Weights of a small GPT-style language model, trained from scratch on English Wikipedia: tied embeddings.
Each number is 128 + 32 x the weight over the matrix's rms, rounded and kept within 0 to 255. Layers, rows and columns count from 0. Numbers have three digits each.

# layer 6 MLP down, 160x640, rms 0.076, rows 17-159, columns 160-239
082157118138098206107144172127116112102123160108085138106140139055134109082176022124093103125159080056125145049152128161130095156115094152162176094104137173135088088141141131127157153103087080145131102116123138097131138104124098156070101146
178135095145145079117238114122136110170102099127085091113132147162142143131137098102124132131172140101163096067135188126089151163088117153162126116136126139090082180164107118153115138171117123121122111158127178153126171089151115124198190172
123154181168183122117109085110152096076119074131080150165135113162121197127133145128111105122139171144082165165078103111208132048093115104118141140138115170255165091171146132127147109152075122126111128132137081094135211126110183113125073050
140140172221157144121067089144159107202187182132119104161135161091123158092107166147107142146134167182142113116039176101107107060120130166144168169182104111053151084168101182165140101118106151101107104120178082121135112101155134144133159148
158128071131107146120198172093061095134134110152157147028140078141118217194131165142130169119138147087156098101165182069153051133112078125148136132140166141203116145223138146107146072068145156141135126071163107141131131080135175141111149156
174123159161150155136135153148135114142136120109172033175196132166110059125088115139081122154112136118124132139122178137096129101116105088117140114140140083127136137157185050150134132117145115161120139145143075094115153080123130166117104116
114162113166183133143124130138211171053086132101161059146088146091109108150170083109137120134089098091127073129054122115111058181185149178104111107128119139166146105068124110122195148199171101174125143135096140118112141107203127095105180049
137110137132050099127167103149070135155096129131080137119138105106134092101111093157130137138142166219184091084148105058114130141156156107130079124136107147107076083160134117132127076096098110159123123165165115123127134124119152126099106108
158105159174162158141058142134181124143106110145160043153121094151129174176144118141223137118131143162154085096219153124116071109124168153136158127120138132129134148183155143158111092114092152159239152178158084136119128146107113151143089147
111132090164195117135095054098089173137120089110104102214149161114117140165134145121189093138105101085102181177150143128057193147055124108119116137138141168176116148175127137130145158153124153069125122157081087154114127104155060109127030144
083121146107110059117080082127065086050041100172125117188093084180182108108162010132137112166078187112118174142109064048159078167120220249181114241139162118220104107156096110149086130167133167110126148084098166173156165135067118077118078073
148132141109164167108092127108111116115126153131106143167168161135128153157116147124076145142079134176122094131140176145132132123139111161090114171141102167162203099148149098116151100127101108107090130115121105139130066109076132110097050143
117096144087136103103146123146129154098148183143162202167174142124133116118092116119149097152096123107122182157145145107165123140143138166112119105132165151166089107141173124153128113133149137144153132085067093134092154057142119124143120145
140112111122103130094138143079123110152170134128183094116107150113153117155144169139150170169143125154118143142158048080093179142178085126130159084154208162167146139136152116115111119077168111159174195176158127140136093133082237130121141204
160148095164168162146106108141103124081177124127101105176156117164150082121138117140123182121163117112121093131104148108122128084164087122149133123108116089142167087123114089111152111199084136204090079066117142167120095154154148142152170107
096108118157115212121127145154158132097124189157077166147164177121125154105116096128085063097115118182109207096151208128139214180071124108118128110110141050095154127086128141136145183107107145137115100142130114123107100125103124147133120142
185152138139074106095121132130123106152083127140135130125136116098142153111139104174177147178134158094065140116141157103124120124118127209144140178080207139157126137075145129144024147120134110112111116121064161012148116094054094133120107164
086127160175100170098135123142164133181138120121112139092157144133124123145132155140152113152057128170160176104076142084129174118094142120110113154093129104149203092148108167100126161157071104098146112158089117091119144065100056116082214159
142108077043136114111103203157100098115125113102142174119193164090097163116160106123175153082091096139132136136098123143161171119093125190090134089100115140071117087152131103147095114193077141120071137078166104119151126120112141130138107108
159134153067106106133063139173118140086157183112102092140142152161129132084151151168132170127139156141138161155113051104099173180198141132167113071156155144169057105126113157146151139177125126112170122137119158101103139191182245131101159046
143100168124073108149169041113124109161156065110199102117110093145166187122157054124141132198092175155115154158183146115133107103152065177150117105116161156125124114156110139109066061052113064074125185160171118156118081106099108139127157176
122120177116152139113131125124090131092096078135096134087116121106141083139108118166148153133093121128150147186138150177094126105117137167122108135123143099100089158192162143142130121173155177119152171113144137187109084155127125093095119077
136151138133031110122155112142081161102132168130162122106152117142142129093108100115085118120156128183122104134060145163149126110115138104078135137103142173115063132114115146126145041168103081103124187150142101166148160183156162118098103079
152137088118107124144112160105132128112161124148155189148124123104118213147115124162081118161132108120125062082107135150109149144119127157153130105125090108099144111112112133126094132155151119153148114136100121129175123054139102152145114135
092109158114130126122169142127148122121186197144188238155130152091135119153141138121162134107138108117149121107109102142115137154131148078121151114173111074055227126086121153138097168116131147073085126076156100121122151154153124139094111137
116144091134161173155166130101117117092124084079220080130128085097140127087114152126178148122166098098164133132122156138132093141149067157150098104141089191117180153161152110112132111126131131111092147076199160143129133144097143126120160192
123185123191098145120159125114104150116112091136119135118133166090081091128106082115110132096118099103095121159116120184125119153151090113127124138165120073160111096118127139152159169126095126175120175097175091126132128168135101182075138123
083118099169137118135092086137091155105145102121177088155158023164137080125090132135046146074119101107098086105061140082119092099156141077104129127152146086117101161248165190110176143116160130093093131126186145124136180126117090120163105145
118115156179139097115154161101113114147087192128139142084140117158090112107131162133242119136058126071108114109200143113138135199127084089133138101104113149103208110105105121082141175146107078075164092113134083087136124094157182127128104141
153157125170150133132151100056119165124153092135096193095130136168147169103108157077097143146112094103142110139125188212163055084169142143139146153124093130116147152150129151150183153102084162071074112156176194122103149117165132126129232188
118094099072173108138111108118198147106116095091101141162067158102166152136112083102158091120131098179148131143100135150153140134167111170133129142122148124073100119125133195129151122092117124068099119131132141138125081097132081163144113255
114129163189135089095181158186093092145145116135171183149146127137139124146167133144200131118123128138158145133161123133220200136145107141111121130126088159033164114036077085096087056152228101138154154154141142144113220134108142085134145109
078121133142131132127096070152186152120221111132149015115114123094137066083118179146162128151121088162085133132147089115118122169139165128157071086118164125167111154104119157118156116175114151040228104099135095072116174161122127141128140134
145134120125078062138159159107111101099099125116041164054124152153161085074100089135136093099189101154156172133107107130183107087074117120151149153165103095095070150148132106095120101167132161136126116126131151121107042087161110153128110125
158110127160114109103150196121184112178065123138090029151165107147124116105090187146113153127164096144221116092126135140158070110110126124141142196178129104095223158184115079145144147111132128123073097155172125146114112184072125176201163070
117124136113096103136161122124135128152139062128202128145059130113109092121075119125131106138152140204133163102114139114115164144132120097145109181164170174163074115101117077130161126078165170077120154192108121120154195148149101153137111180
170162148048129184162151160091055153096204094097163159119121144123140110159114121096121178150130115151116121129129118156134112161079130130153170123143133089085152125104167151153167155106171197101131146141138149179140133116096149163135089108
149165123161127099113133109149123149122166196154177086116142148141150084108111114135180160139127066140151119107143146076170126155134160112151120133111171189111112155054106184141143136112144119128169167132083145117143127091069172110126084194
145129107152082122160126126102136150119126099115173164126125131077172197127122129122132163098160115121168139197091110128143126135119169162156125157099101139063097075141171104145124110138180160099165090141151155149157146123153126129155154133
077125118120148131078129082086111123188157117110208140140100137131125121112146116116158085119064180155142126149144161096226059138152128100165143160126111070107134124103128138126111113080150177124117085100174126158145085045065173112110121149
100124150110106121139096090175173164092159123097159103134126129153134095138112178153113124123143097072131128141228093117047106089214119130127091134119097144168126090139112154124100157147142118099104142145183135131122129172150155132138146053
158120126069130125144128159103078157120141128140118085084139156130139131031204087152086113145099172128175133139195101187136150133089114181132109027128105136052108129074124142126144146141081077105103087176116064101109138155114123127131172115
137163157092198128165083115155164107102154176117143142170120116068113139094164150149116134177121175089101147092103085153113174150160125127141137134137094107145215114122089144101117159128123143166076104126166089109148085117143154125168122075
172117168154182110142141146103235163206096143121115190095168112121173148091145155130127175110134083149134175142178104088168115145143090123118139094163148081191094205098128197154125174130114106132117113200154076126147142158172115149172130124
138147201101139092111150136097132164163105091119200122155149176134105092191091135140178143120146095166127147109111135114181154158120128105128115108182103136170077093209122161153145157135113153099172071137129088131133124184144126140099215068
104151092117178199134130140108082167158099125129106103138131123147161068181107148108149116147134155146140119155123088176099140129137157154125127134101105152132145117080107175125132111126097160105172082126132112121150119146141153110076152176
098126128118125118180142161099065143094160114124190129186177092105148069175147158161131104108106123196166097111122109099212078094123148150114095129117119045081132090089081142104135082148133112152136100111105178150123214167116125145136149121
164131078022152148157102161167154174162156110138115134047109171129156152241175162134159151091152147166132113111150138168115166090150109098113138034122129182054135084154183150137167128117148112131160109158161174069128036130179142156143113119
105157108180149123095116174098124158127154164142101174050095155101131171147186141136117134092169138138131142102059107086129142064099119108151147143133147148144095180096127094148148185118136141104127068153140156069116105152157151106145255151
162109190122138138122124173154105135075158146109155160161127127105188151087125111119118148112159164032120082142118153172144088125104130156126131110096108121091139141127151156121168145165094058044101137090073085164121110106123100124142126125
126183115177072081120136206104142136113168133141076152084078069060102113159174141124117152087150179110105090143113076048099090057154146106153122114176140143079135190160128136145246080127122149074119167158154166161160121055123136130107160145
098129086167133106122047114137123109100127108114170210133119154134160123196100125101086164194106155110103096100134147117134093114121170106135141151141105168098132105068125113132127107164067119072113110115104089161142139149165157132085168112
148145096123200127128080139118080118087082125139161185126107137117153151134120103134137152137145148102183135169100163119159151184119102136116109101142143119130107152152157118148100071065168061149066160127137086081132087164151124128152088095
093119096121127117092097127102221141189089115121136060154179137124145082142154107105100114103142145127110142146152117141079155151106120114079114162136128139152115106139112098141138144169130117090075143130130187180118164176102124132128077150
127136132088104152157136129135044127110152124142086179140099123185143143132142165130171088133121093141101114154140093100135121137063103122152152108092147096086124129050101134136180153107079153143142115122105147129121174132083114124134201102
137140117164108172121191126097128121148132182136080139058123188137158107125129137135097140065168180145133078113114170090068150126132198154140129082140098185170114177044134164126143141144113178117204124118098146167110125113097155125125062215
146129156112073044106153043166147152146136158117113103134160107148118100064092187104170132075194123118145132159176131089093122099118124163131115114102125134181054134157123057143132116102170091062158130142120159142123141118142102096098160083
116134151142126061130085130140138123142068143128131097135145107074122099235145140128091127142100145151158105115117146150092145072163142128120115162127152127223144157104105127084143158119115121126134161088120147113144128136148113106145151136
101107156137129095125131100166090143131180125131095084061091202094115109151126101109134125116149063058143172166037118170188142081170115142099072108113061134086035128195159119129108152145112119094096125091134175096129163134144132104139064135
114112163104130141134186134123135090120130100108160123142129136094126117170173107122118078121146103119142110117139098175014138150093143137113126077115127132122206101113115069121190104121095116145139074114118151098125095130142123135159139149
082118121117128101086087052133173113133071135144125061123107145109121066110155150171080064160095124121163147133109119151082137108114120074135089117087150122154143057071168121103130106145175108174140126135109176108141112126107100143081138063
155109175121085112137172089110130185128178125113108090173089088158124118091158142138097137110138120163134105147137116086127114088178138057123125224107083107127066118101138036126099148147149097021105095129161092190124130186142146139141107142
121173136114133166106127088135172090165157131150112072089140168112135125117142112120090167105095107097073141151136119176075136156121155148130118133163160079063096113155127126142173128146099131025146169123137115124116126153147161149136100195
160096112077132129111129127110135062148169148113170165156103151118132128141131161118105107155151155066159110138119112176090098090162156138124118141119097089133100110091084123109095078142174115041148156110168136143143099159145195105095111118
121167193080066088135133118185150113095165184167127134143097141149120060154095118132127145149095083157125119189105110118100163073156067084143144141145152178150174133166101163155146122168112058093094112079157167140133172153150151131132090130
153097142066046146122146129089110133127172105145159063153142112090129124140057137110176118128150144083161113156075149121179158116162163161116104136136147112127105116077126135130124072144100124134124157115091124131134139100123111158080138132
111130121053192122090165153145101122129112130153111159153148145153104073096159051111146100138105077102134109110118119075146128166132143138113120173118140127176106161115125052147125075106128173112131108133172101066110190128118155098129130116
123165131136147123136098144160117151113085159120096126149164083143132135143113133142141156147116127118116185103141125171117116112169150112115146084171148129182204174193136134140107167145100128149193132180104158141119080184186152153163223147
114174104089132078123064143135130137131073148148078166095180164121162173138113094152130075161117100118108154128186118138157143094086144178129140132166114152099155135150141130132149156152084128158151113114107069093135118104102092134148153093
170159109130137151135158040116124148170112174115118081173131148120140141118094100137098123144131113119118076145094113107142113148080168098111177142109129072121136151128171112124081163125126077126111133156132193108141064142088158141158092146
143141107050129132110142136121110138175082150131153142054128192147138168096133110096175137130121129119140137113159096132101124161126136146134163107133114138162083152078138160125165125075144198153144144098084125161133093076154106123159100210
118158157089101087134193086127124124167141062106108094118062076223168122136052101157132147168186122094038137141109140167125120138117102167112128121145098141093087080172161177132167088153131136096140111070113145114130180123120177179178164140
125163158110201144162111122145177160108104103151150143127146144131129136111135123108107119151099115161142066111131109172148106122151167139107118090090074108092137197144093104112145153110174094119131137160121149114159081139151083128150164141
103156142129152150130127115089187063119187143114125112132130097141104111137141143136146072150125133105112062112144091128167093129103070146120137129133105108101144127220159142122110132105133159061170148152162154232130179079123183120123135095
096146118153155155142144092174133116188160102119107094124150155128133141125153128147153134123079212194128140093099108124146135101178135144131124120153140064241145133151109180130115075138093082194105158165119150111120099135200152127151084111
120160129177163077150136170141138118160173146128093163095087038130169159085113128144158079134135118152174188130145110109126104139160143177095158132109100184114222127100134213126094079147135147159139136124151110100104110104140218134138171119
151145140174154112107054128167136177169094211131167116088168151176112127081112117118108148126130123153111108116099055166162070099147139129163085100104124051077136144084102088100085129166194141141178138144142048078152070140139051130163116132
106108128087063143118124155113164126103099121135089163000088074049100164149113154096081086108075101061075136126076109103128086154180128093127142132142133110152186139148134145134177170127132152127180190076125112080134159113161139117126151109
112145101102187093127102102133124130154150090139095185154076127124150082067131151146112134153131084143101132126051109145188139128089134135155162161116077144143085125053131087175052118131147117114164063121107175185141124190080149140147157097
090101037134080152115110097131074088133157071123122097108101094081146138138213125115112120134125125109112092171156130158188175125139108172108138153140153135092165199086123070114106174095190136104099145099116056120157189165071164075112115213
128102083162178140137155162127117114101153105124108097065090126129127152120151122111068116094127127040087102110115111113187124131187095116129115092076151181147144223167081070130136148164107125244100120089195119132155192148150152132115087087
129077149096105162122123110192139158184110133118148191168129127142089149108109184107144125129157123143138063128137085135028167196158145079105141107139140144187238184129117162108158136149102112132165160124152071112142078149128059102113160055
094096129101191116121204111103159107120054065133039141084168134194114087169176153131191131099115119094084112155141136199114129150132151084111143130116130127082215103162101109107147123189123161141099123115150144156135133176079108094118127129
112090156099096046107157130123106109141186122140134071106165154089098061174082108109093106139118138129127155100127120146091117137148102143104086135081126114012131104122125075101125123132125138117086071147101143100113135132149128112114133101
112142182175117134169115122132068168136151130110139113094124072106148160143150097155056117126186129192073168108137117113144085133149117104116162119122155199221123099037152103167120146101088129153167102141118190101124119120140119129160114147
147093147150149132118135118088091112107135143095124107155140167148095130082120136128139109109135148197155016154090160108097182083081141100111105172135136090116040141090109104130168134073161131157097130125115127115123120116131144115109156132
132104131105119193155200114096140156116112135130099092092155157046157145121103169130101110152143110086046152099172093131102104166098170145160127103117136183128118168080123131121025190160127142159158157071096131048130120132074118124113090057
154126114090106078114123163143142126124136070150142164141172194099083142131150157132122111128097174127142128166072150118137112134141159146168160122128127165112061096182144136112075150212096107176062134131149164201126143155158149131110088141
139115105183083157131168146153146124137093150149105113102157088099175086207130155136186148129138124079126149131153115082077116125138145163119102152142165143129086159186135182129133124185159133080169229151198145190139140163128160139142151111
101139122101102203175139139113131114116143108131121109160128072114078111135147126120142111133173214183114150158162124131173139097115136162117131172109160167138148114179123113120146188126156073099160138113049183172125161159087155117157105155
123137071153136129132087104116095142100179070089091108131076134161108141072133165135044119069135183152070135145104094093191178138100169117135146099158100144144113159121177125142147108117164063105145143165052122112110200117106128133119088104
126118060105127141168075117158183183112162190118111090109106152140145160194169109114089143179155134089152193135081111164157095103138130102125142074140152157161144126088147169141122141113164165182106067090156154094111125134174060202157104131
149163123158166137128156138088160170127153060070103094138147166106187142113097212099137127105150105132156091079128086120145062177111168097115126114128167149162205143146144132168174137165133154165112112077086058109120134124151142151175127060
173156080174144121113101088092118200170118080163111132126093146149126122105089165131153143166133102084020111098203144144159115102069138176165151189110180068188133152092130091151104165109155126242049094122107147146129151093089111122139137180
111132129116123127122177134063151104092040138150085178148090161025120092063102195106125113149110143134077150115086150139136084062069094120115140142159140096144118108041126159135108175067117153063162131107150176113136084147130154140109138094
153125116119103161150108129161177119137115196144164184141152114104116178154111079121143137124140157120083135126087174129133142138110156130132115098116148129097146068129134116144169162172141081176083166099108132139153109130144135084124107107
172139056107143189173069121128156084075115143153151112074130151154156131086133118117179101124167154078077107150112117114119255203114122088153094103093068060185214153038108109130220120095130081181159118127044183097095221186158161128109159136
150126103156131126167087115106079108125154138110116140111163134134164098106163121126201130152078040143125154153137109109113158121121097106127143115138101089080137154139103138105097141125120160107120139137188160136154126175124130091083165024
127105193150073087139066096190144149077184087132175144138093161153106058064127108140151127150113114181137115128173133103117212130162099108121144154074110181157169179100120066132098079176160161200074150151152127182119084170134122110138098068
181125153166043166138109151136136187030147160144079143050165092114102146120091116152078167134091091141153185097159130161109106167206160137116141064184180129042113133076128172169125143143068162047121157191122083141116165119146159184123112149
086171178083205130138060059133115101094127120140227165166123191175126139132111109114151125120091159153075158148149127109124158123030093123101147080112122061131124076043128183137097141112134072056138095114087120073120051109101045135065142138
058151092127091146134168171121133046154085146133095113053085081097092166088103100126154088125114122071138153086110075124094138183121107119143111067127143151163124166144096148136103094045132104173136168138044143117105148094147099113082141127
166123086141189047140131120151092167162054117118170136141138099146141154134147106130085170097145121151154085151135116120142093033036115136114135129138112173105100128152115123134114116114139102178064104144173113112107176119092087123156158112
123148116136097112155120150142166142149183141139170157166094097152133140097100128127124175111143128128126119095162116125171121118097121103117126128138098095132111111060098111123138148128161120108133126136130206092145127187144101142125173102
135154080058073100138107195143150115149117099129088154170118127151117093134074137093117150124170108167173177124095153165142150108197113172129159165173148164144117096162125164138180168114096157226139098151197166109134058084173087151154167118
132132076114126084119131103139131118135057209116117092160109115139116083130132130133145095145156143060150136124050126099125121150074116121134155160129143147136158118159137117103098136097100118145037083114164145150119123124145115124139046161
080101135151130099110144116097149112135112143153181168076096169114115102157117106116112095180109073101139145100199124128116087125138118099102109061110146125076084138174169125118177092117102106084063155138079075132136126062078146115142115160
151160084139103161149104106154140096085105196133120172104177058108113157097156123138132147070141157159156083119183142152085163072183123106119191151140118140176103159157118156150110138149072117141120162119207109124120117146163131159103126140
105160122130138069168232078062177135108171157133094178148185065142141138143152150138220122123129166116147146116142174109145088158034139110116158166118110082123255116166138154130066150154184168125130078095066180172113099075071117104096198178
123167151138110147129164087103086123155140087153140127138120126114121093161147154144200151123116092149092086118090094143153066161102105117120127109138169137103130074139141136165131167095123146096118140213094140135126146131119150147152108032
099106118132163167125090150122136143216147110141079117120087120097151139153165224092089114162092148153124126157127199142090164137138134098124107150143123128116123153134111122113146087092197191135108095070144081136152182149141146143145214207
158087127085053155131067149120107129093132140128163089161133146084111091103141139146133132094148128151193115118076174100145197108127177101140161145133126146160202084134107168137154125067097120175158122163174105112115144116132065118143129123
160076153124134092150135118154133139106051081100109147172130157161101110111160124155128078160188107169127135162154116107155150179111123083126120155093110123066149098079151091117046112117126185124128092142136130155105074102069088098154098144
141148143126128147120197089116157135121162117093140178108142109104139167101119173118145164124158120087100119113111124173074098165176134103121163100156127062117195145154131194162128133119103092152142114131121081167131085141112194119145152141
121099106144091107141143135161075122146168075138087065057119121175160165102150089108119145140079138129115128115133101152174056114167138196131091132053068192139112148091117167120142113108215073051047128165067148189156188085106060107172096060
126145130127117168118177155192151071065114167141088136110116150132156152062195126137069137189093130148156179133121101143097147083171130114175143121153137142117083150143115081135055149192111132206147160137149132126118111158093174101105159089
164102164092122084151149112122123158159144142157146189083159172129124128086127173158131113116157104111090067127104205082071135227090175100130143137119129118061222092112124103135120108142156092124108145086130179145129036066085112128112076078
129116156110103069117111102136109169156092058138112121138182156133115126128132096122145129138104093080151120163101127159101143085103130074120114170104132174140121126158106148099100084174162183176114143147142183142110099174129111123141217116
111120081132093144117044155117125072173080131115127128146167123108092201063134094134133103137099133171109119156141120185081126132126124104131122140134148117110119114137074127121119087133119048220105131112117129132153169084144120124127082092
123114163140110128160166120128150100153047154125042105063115120132115153147161150123139142111125127103114137119175148154064149122103145094120092125096069103150138145121107078090167114107155123118167129139123123113136064127165109087109131176
132134149117075155116077129045090089157122140129163155138052061094142127116061153123104129109158123097110143092145110075151106178160104086141133153137119098105138111123148172154065166062110091094155066176085104109140148123162116137063080107
162156129138181217123134106158175085092123153114131155172147063189039197155136121178025114179180128196190166135141112213187062179116086060093156139160163155156136151156171180137085159118139103130129090146123223133122169117128066196103149183
113126109072129159171155128125075127127051116130102155090104134188121131136091054103112083154085112082141130102168060082221102092165096126133136133110160116116107065114085110163112180122149122171098163163077088139125181077140090090129150140
135139192192116127139157093100135137118167186104150124097157131162104180129063174114151155104164086200100176178131122067192116154185133096113116128069145148188147117062135102119134118083116148178167167155122084083125200111135164113128140146
130075123138166079144164081175127125155156096119140118108124072133151103111126129121110142125116139111120108167153110191127153137126121170138099119084108105052134117121100081104108139106131151118074121138068119103125072062073133082176120184
093118137065178140144168136156117154121093099121092076102117124123094115255111126158093161142116103121125143106137123089088134189176107106154110069147091126105163100133162089126130150116137121093104141127163141112129193094140187136102139059
121143146117135142147085110162144077119052083128167153212125142121116103115146133122098113130153123098113157154083153151080177181100152139151123141072133144174081107070128079117148175114116116179143132114119163122122074187130069085139122156
089083119131146178090157140150141136120162111105137098141101129119112060134116145132086127119066178138120226086093111093147119165150125116121104141076152119157132122143115108135137140104126153139094094102156104110068130180130126064143147139
133093171106138147138098100140162103165074113134106110130161145176142138128119158138118153127091088121095128090115146104072221125190124116114126092098155137085114197142101146095112076131203125103168160137078114125135138155149173113126119121
134123150095108137136126106116210141136095123118111095117119110113101099168129119097116134072143170063118143131160109190114110135125143142118075144127136104154102142127146150121172120161072093135130157139112135113137146134162136143133137157
185149091145171124129222141147144147102157163119050193125118131144164182121094174111110224105180152179152082173120116077181133107109092154130134142142146147131122091184158128149115169075166160137108141163127169166141143147148199123138131183
094103145144128147094133163113126094122166130110124110097141112147128079157146126119168096156129181168167168159113149083143100099137128099109111146105151117167127123147071107130145117089162153174180146097134121111109133160125162077093193146
096142149167152133089086166101071116097110136139182108207112089157093123117133102167109107088128100076102116111188179106113083166056126090135152156141103121186163131082105086134072125156079098122126144110126138200116100093100023104119133124
102102136142089101084085111179105173128183162125195144125134143133120097079110096117118126130113099100134102154145173130097149121112181112128148104136140070094106122102112121107112105194113141157126141177120125075117094104119109125084133049
106129112117117213117122145155148150149093143111124159101080081112110129126086120120141178092102162090172130147152101106123159183161110100111111127156145145111108135171164128147138097154126096109108070119094168110132165103154116181113031118
116152155106121146165150183123149083137119087109144110136142161092128113193059109108082116134149174109090148114105102157119163138153113171102150082175220139130066156104162155160219127077114106176141123092110096116124063141175134156148117095
132171115117150125152123184133141136178123151120191180162122093153111132177051111116175112145137117104094161156053133116201143087165102137100155131176130086085067139160150151151112125093187158068176107120105135120109039121100136176125183156
164128165205131123120110141178119091126119160115119118146138125221101143107177139122073133113129134105159154144130210089140105121050161118132135182157118157181142192101148103110094088129219166102123157115157106134117170139123054115167093141
199097121112097118131091088105096111196063161108130084156107115154153155108149143152185111110137142183105141148178192092086136120079129153091103081109118088128117089193077092098142099154124090150175105154115138119128121142116110091123107112
147155088160116189152159203115135138130102111131091156103151115151138189145110135116087114156135171145090135105102144128149104099121128140161150154145139149125146201148175118125112112138071174151073124099145150153121190154136089148156091151
109127140138122133125086132103130105099201184135095086164148156109157148190123154127140127091146136158119108157138121147187127181127116158133146141169159150145140114132128102147109120118166169095099158096112089158121176186156135143127120094
142091068149148186142154218173109116162112109110051059144097134117078170188096220084138117137119091114085098120175130177108163082200113078090120154089087151065117134097164160108082131172120119147149127136173132137078104098096146155114064071
178147104146147135119134077116020147132174121152191102159049192108177137126170128124053184207115079118153119115105060123158101080065129154111151158092124037042113127111115127142076159174131146118088137156137097122138145178110096158122160118